{
  "head_dim": 64,
  "rope_base": 10000.0,
  "qk_norm": false,
  "extras": ["some layers without attention", "local attention windows", "gated attention", "exclusive self-attention", "short convolutions", "capped logits"],
  "lr_head": 0.0185
}
Each number is 50 + 15 x the weight over its row's rms, rounded and kept within 0 to 99. Layers, rows and columns count from 0. The size before them is the row's rms in percent of the matrix's.

# o: layer 13 attention output (transposed), 128x160, rms 0.142, rows 120-127, columns 0-39
# v: layer 13 attention value, 128x160, rms 0.155, rows 121-127, columns 0-39
# up: layer 13 MLP up, 960x160, rms 0.18, rows 0-73, columns 0-39
# down: layer 13 MLP down (transposed), 960x160, rms 0.0308, rows 0-73, columns 0-39
o120 097:28 43 47 50 20 44 18 48 63 51 52 49 53 44 62 69 38 49 36 58 61 42 29 59 70 63 28 52 51 42 52 41 24 59 64 46 43 66 24 22
v121 107:47 67 55 32 55 57 52 41 74 38 20 26 25 73 25 75 63 62 56 35 29 51 54 54 58 40 28 26 68 55 52 60 60 56 47 22 61 30 69 49
o121 104:52 44 27 33 53 64 61 49 95 52 37 38 48 46 83 34 55 86 46 37 57 83 66 58 65 50 40 59 38 50 21 64 71 41 56 59 78 34 54 37
v122 106:36 45 70 49 63 55 81 47 57 53 31 71 42 30 43 43 66 45 32 71 59 22 13 52 28 41 15 56 49 91 63 40 80 38 31 70 35 57 45 54
o122 109:43 46 58 44 43 56 48 70 57 45 35 40 27 35 61 51 46 61 41 78 47 34 00 59 18 39 29 52 41 84 76 44 64 47 33 54 34 59 42 46
v123 106:36 55 52 49 76 58 44 81 43 51 20 48 64 36 75 92 23 37 51 67 62 33 51 28 70 39 48 39 58 41 71 69 47 54 57 34 73 68 41 51
o123 107:58 69 54 25 57 69 62 61 66 49 41 52 55 49 77 66 32 39 57 55 60 50 08 58 70 46 43 53 71 44 58 52 44 54 47 40 60 77 58 45
v124 097:76 49 49 22 45 46 59 52 46 64 39 48 52 36 28 63 55 40 76 49 34 41 59 72 20 36 60 80 53 59 60 54 55 23 41 63 20 34 48 29
o124 105:62 47 40 47 44 68 33 53 55 60 40 43 61 55 62 74 68 54 54 35 68 49 67 48 03 65 45 69 28 58 32 48 36 47 56 18 21 41 64 35
v125 107:29 34 21 56 46 42 43 46 74 62 52 34 47 63 29 11 45 40 42 40 46 61 61 66 52 65 45 18 57 39 54 32 30 74 55 24 27 57 29 33
o125 110:32 37 43 58 39 42 29 32 17 35 69 42 65 90 71 66 30 54 59 46 48 70 73 57 27 67 44 22 56 50 74 42 37 67 59 84 35 81 28 60
v126 100:34 60 31 36 73 00 50 58 65 50 38 62 44 56 65 42 32 38 26 61 32 66 46 55 60 48 59 53 68 17 39 48 51 61 50 54 63 36 63 67
o126 104:38 52 65 13 56 08 40 42 30 58 53 60 39 63 47 59 36 29 27 75 68 75 47 46 38 64 48 52 42 24 32 40 70 50 63 38 20 43 83 42
v127 113:29 51 36 64 40 55 46 52 06 49 46 50 42 62 78 41 14 30 27 34 33 59 51 61 57 67 34 62 55 55 64 48 60 66 61 36 42 45 47 67
o127 105:29 39 60 54 28 45 40 39 32 57 36 61 65 55 68 50 32 58 50 45 61 50 40 43 43 57 27 57 37 55 27 55 53 21 56 72 51 42 72 67
up0 081:49 59 40 43 64 34 41 61 52 36 40 66 62 58 43 34 47 70 69 38 81 50 75 65 43 51 68 57 53 41 28 35 57 39 26 58 38 53 30 63
down0 075:54 63 54 65 48 85 52 46 57 36 33 55 85 30 50 44 20 38 47 60 31 62 21 76 63 34 47 44 60 49 61 59 65 68 39 60 35 33 53 44
up1 090:54 48 93 32 46 62 20 71 11 37 39 50 65 44 40 54 28 36 48 42 52 56 54 59 47 71 63 50 41 55 52 47 64 72 60 77 57 46 37 66
down1 085:64 55 33 44 53 60 45 49 86 45 39 36 55 51 42 44 68 35 52 66 58 34 24 56 40 32 73 35 24 24 60 82 39 57 34 48 67 63 34 58
up2 094:47 35 57 65 48 32 55 54 52 60 71 54 56 84 47 31 64 31 49 44 57 68 43 54 28 45 64 61 31 60 28 76 60 49 33 56 33 42 38 70
down2 088:56 44 53 52 38 27 64 74 49 52 41 70 30 47 31 66 60 42 45 65 26 50 83 40 65 59 50 53 69 54 49 59 58 55 40 44 54 63 51 60
up3 080:87 48 39 51 59 36 00 80 51 54 46 39 54 67 42 48 24 72 46 42 42 40 58 58 63 51 71 87 59 41 52 49 63 77 55 27 42 36 25 54
down3 074:53 54 32 36 62 85 19 41 49 53 49 79 70 59 66 60 26 27 57 34 54 44 51 21 23 52 45 44 48 43 35 59 24 62 40 49 48 32 39 40
up4 098:38 51 53 27 33 74 45 71 37 34 44 64 45 67 58 37 71 65 52 51 57 74 38 58 46 46 68 39 39 76 60 82 45 22 60 54 47 52 64 66
down4 097:40 79 35 56 51 28 07 67 31 44 51 46 49 65 58 47 78 59 29 53 43 64 43 54 72 61 63 41 63 48 45 63 53 46 56 54 63 33 42 09
up5 104:60 17 49 62 28 57 50 52 34 67 55 36 58 48 50 49 16 47 60 18 41 40 34 65 46 63 47 45 37 46 68 61 55 99 57 57 50 26 63 68
down5 103:29 56 56 24 59 81 55 51 62 61 41 36 32 48 50 44 30 73 60 53 60 20 62 43 48 82 37 47 49 42 50 64 41 73 55 69 54 64 71 34
up6 111:61 48 42 33 60 52 32 55 63 59 55 63 74 51 50 40 76 46 54 54 75 56 60 49 48 65 54 52 67 79 75 49 73 43 37 79 24 71 43 43
down6 101:53 60 44 18 72 47 37 42 24 65 33 55 35 55 42 47 53 19 68 45 40 32 64 61 38 52 39 46 68 50 64 57 48 52 42 48 40 42 42 76
up7 104:50 33 59 31 46 53 59 75 45 68 54 43 52 59 70 52 75 58 26 48 52 27 66 52 56 55 30 35 51 20 43 70 64 62 35 54 48 41 62 47
down7 101:27 70 74 58 57 47 47 42 64 72 70 53 56 51 35 39 39 26 30 65 50 37 38 56 46 27 40 54 62 43 39 58 25 50 40 45 56 59 47 57
up8 095:62 75 74 52 30 60 63 51 55 51 49 46 46 30 42 55 62 68 47 75 45 65 67 24 63 56 19 71 80 60 60 42 90 71 58 72 44 44 41 55
down8 099:63 44 46 57 66 42 34 32 08 57 45 45 49 59 59 68 79 42 52 34 53 78 60 55 28 44 58 58 42 39 49 42 48 27 50 42 45 68 30 49
up9 102:59 71 48 57 43 63 55 45 55 28 34 71 64 45 35 54 80 47 38 62 48 45 37 52 57 39 74 18 41 57 41 49 43 38 53 64 55 37 30 49
down9 108:68 61 53 34 65 19 34 37 78 44 57 34 31 88 39 36 31 52 67 55 38 53 47 44 62 50 61 58 58 25 33 29 46 53 43 42 81 78 38 64
up10 086:80 43 57 73 39 31 52 40 56 67 59 48 36 68 46 40 57 51 36 44 86 54 58 51 71 38 28 49 54 69 38 56 42 26 50 56 63 16 35 55
down10 091:59 73 47 50 42 22 39 36 74 32 58 75 47 25 40 40 51 59 42 50 55 65 47 42 74 60 55 36 57 41 62 65 48 47 63 50 26 66 47 70
up11 118:61 45 40 63 54 47 34 51 62 44 50 57 56 44 54 48 53 46 42 43 63 54 63 50 53 52 51 44 47 69 66 33 70 70 53 55 61 24 19 75
down11 127:32 41 41 49 49 55 66 44 39 42 60 20 81 70 32 34 77 27 36 44 43 57 45 54 56 48 42 42 49 52 49 50 41 61 55 59 50 61 71 68
up12 103:58 34 59 53 45 61 67 38 35 44 50 48 21 40 44 53 53 21 52 50 65 37 65 66 33 51 82 20 45 51 62 38 25 51 69 61 63 55 29 45
down12 108:23 71 36 60 51 35 58 45 36 40 59 52 23 38 47 54 44 43 58 58 44 32 27 21 41 71 52 32 36 75 64 41 73 43 53 68 45 50 58 72
up13 104:68 51 60 43 26 34 66 70 23 47 42 38 57 56 59 35 53 54 63 20 66 52 59 39 45 41 41 49 55 56 35 44 65 41 39 43 35 64 72 35
down13 107:61 61 47 47 31 75 59 65 66 48 36 38 47 44 38 48 42 56 52 54 38 41 56 47 67 56 70 46 60 70 76 49 34 45 67 37 72 54 56 42
up14 099:39 23 72 63 69 53 74 34 52 59 59 56 55 31 40 27 51 25 51 70 62 47 58 49 42 60 64 63 58 65 37 47 12 33 66 67 71 76 16 58
down14 097:57 47 72 32 54 60 67 51 81 56 41 46 36 49 37 34 51 38 53 50 31 63 66 58 47 61 33 55 40 71 35 48 60 53 46 54 68 49 38 63
up15 097:60 67 68 54 48 39 63 71 46 38 52 58 53 85 35 64 62 46 69 67 33 48 27 50 69 61 46 41 63 66 57 65 57 21 52 55 44 53 59 49
down15 099:45 83 62 57 69 70 60 25 40 23 67 49 43 57 51 58 54 48 39 72 75 51 53 47 66 42 63 41 48 48 54 60 45 48 45 49 47 51 27 15
up16 100:65 56 30 67 40 48 19 42 60 67 33 78 39 58 52 47 79 58 50 25 63 27 67 62 22 43 35 84 43 49 70 54 61 61 63 37 50 11 75 62
down16 107:62 41 57 49 14 40 67 66 58 26 33 51 55 28 55 70 55 54 49 67 60 60 82 70 26 55 37 39 51 29 61 58 51 48 38 52 44 42 55 49
up17 087:56 69 66 53 53 55 57 57 06 44 57 51 33 48 35 67 20 00 64 24 69 58 41 64 35 62 56 43 70 54 71 34 54 25 41 85 60 33 44 67
down17 083:52 54 27 63 54 46 59 46 49 64 46 55 40 33 33 55 36 44 35 30 41 60 26 74 63 47 48 44 53 32 57 53 55 38 50 32 59 51 14 66
up18 098:34 72 03 64 65 70 24 25 31 34 50 52 32 32 43 53 23 37 61 56 49 34 64 52 49 63 27 51 21 40 63 43 36 39 65 27 47 63 70 71
down18 101:41 33 67 42 66 68 35 23 78 47 68 43 51 59 40 48 51 38 33 54 55 57 72 66 46 73 53 63 66 37 72 62 48 25 63 47 50 74 30 59
up19 104:51 58 23 04 14 57 46 64 51 63 62 45 34 64 69 35 47 48 61 58 23 49 21 56 62 65 63 70 69 38 44 54 72 56 34 53 61 49 63 57
down19 098:56 37 55 51 34 30 43 33 56 37 46 60 72 49 40 49 70 38 43 42 53 64 30 64 59 41 51 39 31 63 54 41 77 56 30 60 51 79 32 51
up20 102:61 35 33 55 74 29 38 39 34 48 47 47 41 58 50 61 43 75 76 35 36 41 76 54 80 68 71 52 54 38 53 76 20 51 52 54 47 31 31 28
down20 109:32 47 42 60 63 58 78 53 54 42 42 56 53 34 39 39 55 46 68 82 24 18 25 30 74 38 69 46 57 54 59 84 49 41 23 57 42 39 56 54
up21 090:60 67 71 49 32 35 34 45 47 40 53 61 29 60 55 75 34 65 27 22 37 65 26 38 86 71 50 35 37 46 30 42 40 42 45 44 64 44 60 71
down21 096:76 48 24 79 34 40 66 37 50 39 54 49 51 57 55 32 48 53 54 42 69 45 57 61 47 39 52 31 54 63 48 54 38 66 56 42 52 44 56 59
up22 099:55 71 65 53 37 61 37 81 25 44 52 44 71 48 57 58 54 40 68 39 42 43 42 55 54 49 99 52 47 43 60 29 46 50 17 49 37 41 30 71
down22 099:73 37 33 58 50 38 62 25 71 71 64 54 33 44 47 39 61 32 36 65 34 25 63 44 41 72 38 42 44 79 32 42 64 48 48 68 58 47 50 68
up23 100:77 55 45 60 41 65 60 26 64 61 39 70 64 55 50 64 44 57 65 71 41 75 17 57 40 43 85 56 70 21 46 58 63 59 54 76 37 43 99 46
down23 091:59 56 34 70 44 61 36 59 59 24 37 44 65 33 40 58 24 60 54 58 22 43 83 56 72 49 32 51 65 48 61 44 74 18 78 38 49 51 54 69
up24 120:65 35 34 60 13 81 36 74 58 40 45 68 52 29 40 44 51 37 44 46 39 59 49 35 55 82 24 59 33 69 43 60 42 39 42 69 29 61 56 51
down24 120:31 62 61 34 76 35 57 57 44 72 76 63 58 41 41 36 40 65 53 36 59 55 33 54 30 42 66 35 72 58 41 48 53 33 41 70 18 56 58 79
up25 089:48 46 70 63 76 40 55 47 33 53 44 55 35 47 30 65 56 49 40 52 59 42 75 18 58 26 50 79 42 26 41 60 59 65 13 34 34 58 62 34
down25 086:40 49 50 37 37 41 42 51 50 64 46 51 71 41 61 38 52 57 60 34 24 38 19 92 51 38 52 53 57 50 50 37 38 36 51 58 58 49 41 44
up26 100:71 43 56 38 49 58 15 67 56 41 59 70 33 56 58 52 46 60 45 59 54 54 47 55 48 58 49 53 50 57 56 10 19 30 38 35 49 29 53 37
down26 114:44 57 70 38 78 78 60 15 51 66 31 54 24 30 53 56 50 34 57 62 29 51 56 55 33 58 67 35 21 43 67 58 28 41 52 46 44 40 70 18
up27 095:56 43 45 60 43 46 77 61 33 54 53 50 44 53 71 44 47 46 48 64 62 58 65 55 46 48 27 81 84 54 45 40 34 67 26 59 68 42 47 42
down27 099:58 38 51 39 31 45 81 41 33 68 68 32 60 60 80 15 50 71 60 62 46 64 54 62 30 51 52 38 36 48 52 71 48 56 48 55 54 54 45 84
up28 104:46 55 44 62 56 99 52 68 23 42 50 35 43 38 28 41 71 43 56 45 49 65 47 36 48 50 56 68 17 85 51 46 52 74 30 39 65 51 50 68
down28 122:42 63 41 55 68 57 56 78 44 65 42 26 51 76 48 25 81 61 52 83 56 24 81 67 65 59 64 51 49 45 61 42 41 65 72 58 61 47 63 29
up29 110:22 38 70 18 38 61 65 50 42 52 26 60 38 68 36 67 61 44 20 55 37 57 62 65 54 59 47 56 54 76 46 46 61 27 47 52 52 58 49 62
down29 119:31 59 28 50 82 60 58 40 51 26 53 54 36 62 42 11 74 60 46 30 58 62 26 76 63 33 74 56 60 47 79 53 54 57 44 20 61 37 60 71
up30 098:24 37 73 60 61 23 48 42 60 67 36 60 43 59 52 40 84 77 56 71 52 63 42 25 40 56 38 39 48 35 34 61 66 20 41 48 37 50 46 54
down30 102:54 07 51 38 61 36 61 73 35 61 30 48 53 53 26 45 57 71 38 52 47 39 41 63 38 71 71 37 48 45 37 52 66 43 39 42 48 37 60 54
up31 109:66 59 30 78 31 72 47 51 27 63 57 56 33 30 39 53 49 33 70 50 61 43 41 58 46 81 50 52 45 53 36 43 46 18 62 42 33 64 38 41
down31 103:57 63 38 09 53 56 38 25 28 65 28 74 13 66 50 55 38 33 39 60 55 26 33 43 57 48 72 21 50 46 45 47 59 53 67 44 47 50 77 57
up32 084:54 67 63 46 65 32 45 67 38 26 71 47 32 51 62 31 68 45 58 56 27 49 48 23 49 43 68 61 56 59 63 59 67 61 38 40 38 36 85 74
down32 081:29 51 53 48 32 57 29 61 62 65 29 79 76 60 43 37 53 46 24 59 50 64 72 42 32 52 34 53 39 33 85 57 66 44 47 52 69 53 41 36
up33 095:72 25 72 83 38 49 49 76 53 42 45 45 36 14 40 58 77 76 47 32 50 66 53 46 61 47 54 31 44 54 61 57 82 53 39 50 47 44 53 57
down33 103:53 56 32 44 40 50 73 60 49 60 51 66 43 69 76 49 46 35 51 34 77 40 68 63 72 57 48 52 41 47 35 50 73 26 35 51 39 52 35 31
up34 100:67 52 51 55 33 47 48 29 46 59 39 12 33 63 64 57 62 69 35 59 62 61 45 48 63 34 63 55 58 43 63 62 74 68 52 62 44 67 74 62
down34 127:68 45 27 45 48 63 49 79 68 45 25 58 34 46 56 44 56 34 47 46 34 55 48 85 35 61 48 75 43 76 45 79 61 45 38 53 44 22 36 52
up35 094:87 70 71 62 49 69 59 71 50 50 22 66 30 64 19 49 53 55 69 16 39 26 47 52 38 51 35 40 31 75 56 53 66 60 38 47 43 53 54 62
down35 092:33 64 57 70 56 38 57 52 60 32 59 53 64 86 67 54 27 60 69 81 61 40 65 36 61 59 52 50 23 55 41 42 50 51 45 52 54 81 59 71
up36 112:44 53 49 47 28 37 31 37 51 52 58 43 54 22 28 51 29 77 57 56 33 62 66 14 71 20 30 81 31 54 69 81 33 35 42 74 58 45 58 62
down36 107:67 59 32 44 36 49 51 65 68 53 56 65 45 75 36 34 46 79 53 34 32 30 40 38 47 64 50 65 44 68 55 53 50 41 49 63 51 45 72 43
up37 097:44 48 68 42 59 49 48 56 63 41 51 75 62 37 33 67 76 38 76 38 63 41 57 48 74 55 33 56 63 37 78 51 49 23 49 48 20 61 48 32
down37 112:32 46 29 39 64 51 47 49 59 92 63 36 39 55 67 64 55 31 42 65 79 53 45 96 59 55 66 85 47 30 65 43 50 45 39 48 59 39 49 29
up38 101:38 32 42 64 51 44 69 38 62 30 37 36 49 51 75 51 28 25 60 60 33 25 80 49 54 55 36 67 59 56 51 53 39 53 64 32 69 53 42 54
down38 109:38 47 63 60 64 33 81 66 68 76 46 26 57 57 27 42 46 38 60 63 72 43 52 50 44 59 63 38 55 40 67 52 40 71 48 21 51 45 60 43
up39 097:34 33 39 23 71 23 34 54 55 64 36 62 46 50 44 27 82 58 19 54 50 45 33 41 71 55 48 56 59 45 49 73 62 74 65 67 61 39 38 75
down39 091:29 56 60 34 80 72 36 45 51 42 56 57 53 50 41 16 93 61 55 61 76 46 41 32 42 28 64 32 40 75 77 86 49 55 47 49 39 45 62 41
up40 101:52 45 58 44 27 55 43 42 49 60 44 52 39 59 46 56 63 63 41 44 51 66 72 48 48 34 34 57 63 34 67 43 56 64 27 60 60 42 37 71
down40 102:38 51 27 20 27 59 40 29 55 50 60 57 51 51 55 38 31 41 43 20 58 73 56 46 45 36 23 43 57 36 89 67 50 75 61 42 56 18 59 49
up41 086:94 19 30 16 41 36 38 37 37 51 50 52 51 29 77 59 58 60 38 68 50 56 48 54 51 52 35 45 49 37 39 52 50 51 51 42 51 53 67 50
down41 092:54 51 43 50 43 49 29 73 46 55 46 76 34 79 49 52 34 41 56 50 46 48 68 34 25 68 55 38 46 53 53 60 52 67 35 39 40 41 62 40
up42 085:38 29 27 50 77 40 32 56 58 54 40 58 34 30 40 39 78 49 57 29 31 26 59 42 78 42 61 63 59 54 33 26 30 73 28 42 66 73 46 24
down42 083:95 38 33 38 39 36 55 49 69 43 79 41 29 67 51 49 64 63 63 44 42 45 47 51 57 50 49 34 42 44 44 42 45 69 48 25 41 27 75 22
up43 115:48 35 41 25 71 34 32 47 52 85 49 71 55 39 62 58 58 53 54 62 49 36 39 44 59 61 47 27 61 51 38 59 37 36 17 70 38 68 66 88
down43 120:93 56 50 39 47 40 53 44 56 28 32 47 60 57 45 22 45 61 52 64 24 41 38 42 56 55 55 67 50 63 60 38 55 29 59 52 58 28 43 62
up44 079:29 47 76 58 37 78 44 65 57 24 41 40 85 50 59 51 67 56 41 48 52 34 54 73 60 83 71 29 28 32 61 76 26 56 67 51 22 73 48 74
down44 076:44 20 58 42 58 59 36 43 79 37 24 88 38 60 36 59 68 55 57 38 55 30 55 43 40 56 57 62 47 21 43 68 40 46 53 31 48 45 24 49
up45 103:72 41 74 55 47 55 46 29 54 36 40 57 58 52 56 38 38 21 64 64 49 54 68 44 67 51 43 42 14 62 71 51 66 49 54 24 36 57 25 16
down45 098:71 35 61 67 31 40 54 27 71 49 39 60 63 36 61 56 53 55 27 73 51 37 58 47 63 50 71 37 45 42 64 39 74 64 42 52 22 52 02 60
up46 099:31 39 46 46 28 67 22 36 48 63 70 45 46 67 44 69 18 53 57 52 54 43 72 32 42 48 84 37 28 70 39 49 39 85 29 68 38 43 59 73
down46 094:43 47 56 44 04 75 34 48 52 73 41 59 63 42 23 86 34 64 69 38 17 41 47 36 45 61 64 68 22 51 62 34 46 69 36 51 48 29 44 69
up47 094:49 39 53 60 51 64 59 41 37 66 42 56 72 53 25 20 42 53 61 62 64 37 36 41 48 29 65 52 59 52 57 52 86 43 63 67 27 33 56 42
down47 101:55 50 89 39 54 20 61 59 58 11 51 44 53 46 77 50 34 46 47 43 61 69 52 62 51 59 56 78 53 30 57 46 55 38 44 67 40 53 25 33
up48 116:65 25 47 69 61 69 59 61 37 47 28 52 19 26 56 50 33 44 46 34 32 57 66 36 48 52 75 60 61 46 62 43 51 46 51 44 50 47 34 31
down48 106:56 65 51 33 56 59 47 25 44 44 64 75 66 56 66 30 53 54 62 43 18 74 58 69 52 54 53 27 37 50 46 48 74 77 56 35 71 76 61 46
up49 093:31 32 57 29 48 51 62 41 71 52 44 66 58 53 48 48 49 61 72 14 53 55 58 59 58 42 74 39 57 61 41 56 42 42 43 53 39 60 59 55
down49 086:58 63 65 63 24 27 46 61 50 56 21 59 32 35 55 35 67 34 44 45 36 39 56 25 22 67 65 56 43 52 48 48 57 55 50 53 35 29 28 37
up50 096:55 55 43 23 47 65 67 32 29 59 53 75 37 58 70 40 27 60 38 54 60 68 48 59 35 72 77 36 56 66 50 58 54 42 61 37 62 58 38 41
down50 093:46 45 50 53 28 55 44 64 42 65 24 54 46 52 69 59 32 52 65 34 48 65 58 56 84 34 44 56 30 15 50 43 56 53 67 48 48 58 47 60
up51 089:35 41 46 05 41 31 59 51 68 86 42 28 28 84 67 42 55 45 57 41 55 40 47 31 24 45 48 25 57 54 35 51 63 59 40 38 46 58 20 61
down51 091:53 43 66 39 44 59 52 68 53 47 58 54 77 47 45 86 30 49 60 65 37 49 37 51 34 31 28 42 64 46 75 30 39 23 42 83 28 29 38 59
up52 098:83 62 31 45 64 57 40 65 47 36 57 36 67 57 62 40 49 42 35 12 38 26 47 37 64 73 51 44 47 26 43 40 62 42 35 56 50 49 22 26
down52 097:55 92 52 49 47 72 65 47 81 32 32 55 75 67 31 71 29 51 38 42 55 79 43 48 23 50 29 63 82 78 63 24 68 67 33 67 49 68 36 12
up53 095:22 64 39 21 57 65 32 71 55 62 47 33 57 76 46 32 34 41 62 53 55 54 25 23 29 69 44 49 73 60 31 58 52 71 24 46 48 28 33 52
down53 089:39 74 84 53 32 33 70 62 69 64 38 58 10 56 49 69 51 37 65 47 62 56 59 49 56 51 52 41 43 64 55 60 23 50 57 60 55 60 44 35
up54 101:60 48 46 49 53 22 43 79 35 53 47 41 58 42 65 27 44 83 50 69 55 44 48 49 40 27 29 50 51 45 65 45 63 54 36 12 46 59 44 58
down54 094:55 53 28 70 41 42 59 61 59 49 32 51 49 60 55 35 41 74 45 64 63 46 62 72 61 50 65 40 56 75 46 44 54 44 59 52 67 62 72 53
up55 100:74 23 89 86 36 53 33 45 42 27 42 67 72 51 52 57 55 18 26 56 72 38 54 38 68 35 45 56 81 36 46 57 50 48 52 30 56 89 54 27
down55 095:70 43 56 36 48 47 42 49 57 57 49 62 18 55 27 39 55 65 40 55 69 24 34 38 54 46 68 63 44 99 37 45 45 62 54 77 38 26 46 36
up56 090:52 49 68 38 57 41 25 71 61 51 69 42 31 13 84 48 53 35 56 74 25 38 50 30 35 24 47 12 60 45 23 48 58 47 68 43 45 11 43 29
down56 087:34 37 52 23 60 77 31 57 45 36 41 46 57 53 66 34 44 43 69 44 62 53 43 49 27 52 71 69 43 43 50 68 77 48 52 26 45 39 59 43
up57 120:48 47 60 35 52 50 19 41 39 80 39 29 54 34 37 70 49 54 38 62 42 45 46 29 56 48 67 42 48 57 58 46 53 62 68 50 48 57 39 50
down57 105:27 35 63 30 67 71 57 61 57 46 36 32 56 52 28 78 43 68 44 66 32 42 27 67 86 23 63 36 73 69 68 63 57 48 31 48 47 60 30 37
up58 089:36 31 52 52 61 46 02 32 58 33 56 56 35 61 55 37 48 74 54 30 99 57 79 33 38 63 52 36 70 29 73 74 67 63 37 29 57 44 43 80
down58 087:53 62 54 66 31 60 51 61 62 63 22 43 43 45 46 61 44 58 34 68 47 35 16 69 82 66 60 37 62 50 68 59 37 54 54 28 47 49 62 42
up59 089:41 61 23 56 52 42 51 52 23 38 37 66 52 80 50 60 63 65 54 69 13 56 46 49 61 30 53 60 59 45 58 56 42 42 58 56 22 63 32 61
down59 086:48 66 61 49 63 73 43 42 55 65 41 61 41 32 48 43 64 35 49 60 21 39 38 16 20 64 41 55 34 44 57 82 46 41 67 38 40 49 81 58
up60 098:37 78 56 54 42 41 32 71 48 10 53 63 44 45 87 46 30 08 43 53 62 36 52 18 29 30 37 61 50 43 53 47 62 61 51 20 79 70 45 56
down60 099:44 60 36 44 44 47 67 63 64 44 48 77 58 66 57 27 45 24 58 50 51 33 60 63 55 45 66 59 31 59 33 36 44 46 47 16 59 74 56 74
up61 085:37 46 55 39 82 52 56 33 41 54 34 44 63 42 54 59 58 42 38 88 42 44 49 55 76 41 48 58 78 49 43 45 31 33 67 36 51 10 57 27
down61 087:45 53 41 62 62 51 44 80 34 71 69 82 56 33 83 59 30 53 71 35 66 61 51 31 72 75 45 64 55 50 67 53 76 73 43 33 75 60 41 57
up62 105:20 25 40 40 19 62 45 25 34 44 41 40 37 56 46 58 61 51 32 38 43 40 62 38 44 59 63 45 49 34 52 49 68 49 77 51 40 46 41 59
down62 110:45 47 44 69 65 74 60 52 36 33 57 44 55 47 48 40 45 73 52 17 69 32 32 34 32 58 31 48 13 49 41 78 64 82 44 70 44 63 43 47
up63 103:56 56 64 57 50 61 66 51 52 72 61 59 50 46 65 39 50 43 50 52 54 63 72 25 79 51 42 39 38 66 65 43 47 80 58 62 55 47 47 61
down63 102:49 56 50 26 27 36 64 62 49 52 69 57 56 69 27 94 44 46 47 80 27 47 43 51 64 52 56 31 40 77 66 45 71 32 48 29 42 44 47 59
up64 090:37 53 18 66 61 29 59 45 56 46 22 60 42 61 46 51 55 49 18 47 54 57 55 29 54 32 36 39 37 51 23 53 32 39 44 39 41 64 52 66
down64 094:44 68 33 33 48 54 41 64 49 46 15 57 51 48 27 18 24 45 73 65 20 28 64 40 77 99 63 43 52 55 66 61 31 50 34 60 35 65 52 44
up65 107:28 41 30 46 47 41 67 56 54 38 45 71 53 49 56 24 56 74 34 76 42 66 53 42 54 71 47 28 45 39 60 42 48 51 63 41 40 59 45 75
down65 103:16 60 40 55 66 72 55 63 47 38 79 54 48 21 54 46 64 37 41 22 65 46 45 46 66 36 36 50 33 53 38 65 67 50 58 74 52 46 44 62
up66 101:63 37 47 45 39 58 45 66 46 33 49 64 50 42 53 63 56 25 39 22 32 49 36 43 35 67 74 55 52 29 48 42 49 39 58 48 19 53 78 65
down66 104:37 56 43 70 67 65 47 42 49 16 44 31 39 27 47 33 63 46 56 49 54 73 28 42 39 63 55 27 54 32 55 43 28 56 76 49 60 62 65 59
up67 109:42 33 69 53 46 62 53 63 53 29 34 53 34 69 56 66 57 53 38 55 37 67 45 56 51 60 55 79 70 60 38 52 41 33 53 57 39 52 41 65
down67 127:43 25 61 54 85 35 42 52 46 71 72 39 49 52 50 69 12 36 37 64 39 58 50 39 51 55 41 63 51 49 61 60 55 55 39 55 49 47 51 39
up68 082:32 26 49 36 58 52 35 52 60 47 58 58 61 49 57 49 72 31 85 50 51 31 59 44 63 60 42 62 43 42 29 26 68 43 53 34 54 28 56 67
down68 078:36 28 59 44 43 49 49 65 48 45 62 30 41 55 41 60 50 54 52 53 86 51 61 66 64 54 67 38 59 34 34 27 85 26 54 49 50 36 45 51
up69 099:43 59 49 60 48 45 54 28 34 66 57 50 45 17 54 58 49 52 50 35 46 59 32 56 67 24 48 55 89 47 45 50 28 56 63 44 50 41 59 49
down69 085:45 61 23 52 46 34 56 49 30 73 32 80 47 57 32 26 55 73 63 62 52 41 54 79 46 25 57 37 45 79 56 61 84 23 66 62 53 88 40 50
up70 107:49 57 62 58 31 32 45 49 37 50 31 51 29 33 71 60 64 43 46 75 59 36 52 41 63 31 60 71 36 45 37 41 74 53 19 83 43 43 58 42
down70 129:60 70 52 64 45 59 77 57 47 35 56 28 64 36 36 19 51 52 47 54 45 20 44 56 53 66 67 49 60 41 36 44 52 58 65 53 44 73 71 34
up71 094:56 57 28 36 72 28 57 41 67 52 34 67 55 45 55 57 51 29 26 55 56 39 37 40 68 44 65 44 86 53 47 01 59 11 53 36 38 32 46 49
down71 109:45 63 70 67 22 40 34 51 69 53 47 19 53 40 40 49 56 45 29 42 58 66 04 32 45 62 60 36 65 43 45 48 52 56 38 37 56 68 55 29
up72 100:36 46 38 73 53 19 53 70 21 70 51 33 64 65 74 59 43 26 59 33 46 55 66 54 46 59 58 49 61 33 74 38 51 68 32 58 50 45 54 51
down72 090:40 48 39 55 39 48 48 41 22 32 65 99 42 49 65 37 28 78 34 56 57 50 49 65 51 46 38 60 73 57 66 55 25 39 50 44 74 56 43 38
up73 088:48 27 58 34 36 59 31 40 43 50 52 52 43 67 63 56 55 21 40 53 36 54 51 46 46 51 57 55 36 38 47 48 66 46 47 37 38 60 59 31
down73 087:76 63 15 28 37 61 59 47 60 47 46 58 45 75 47 49 48 32 46 81 39 35 26 24 42 55 46 37 59 51 58 63 59 57 56 57 57 66 55 60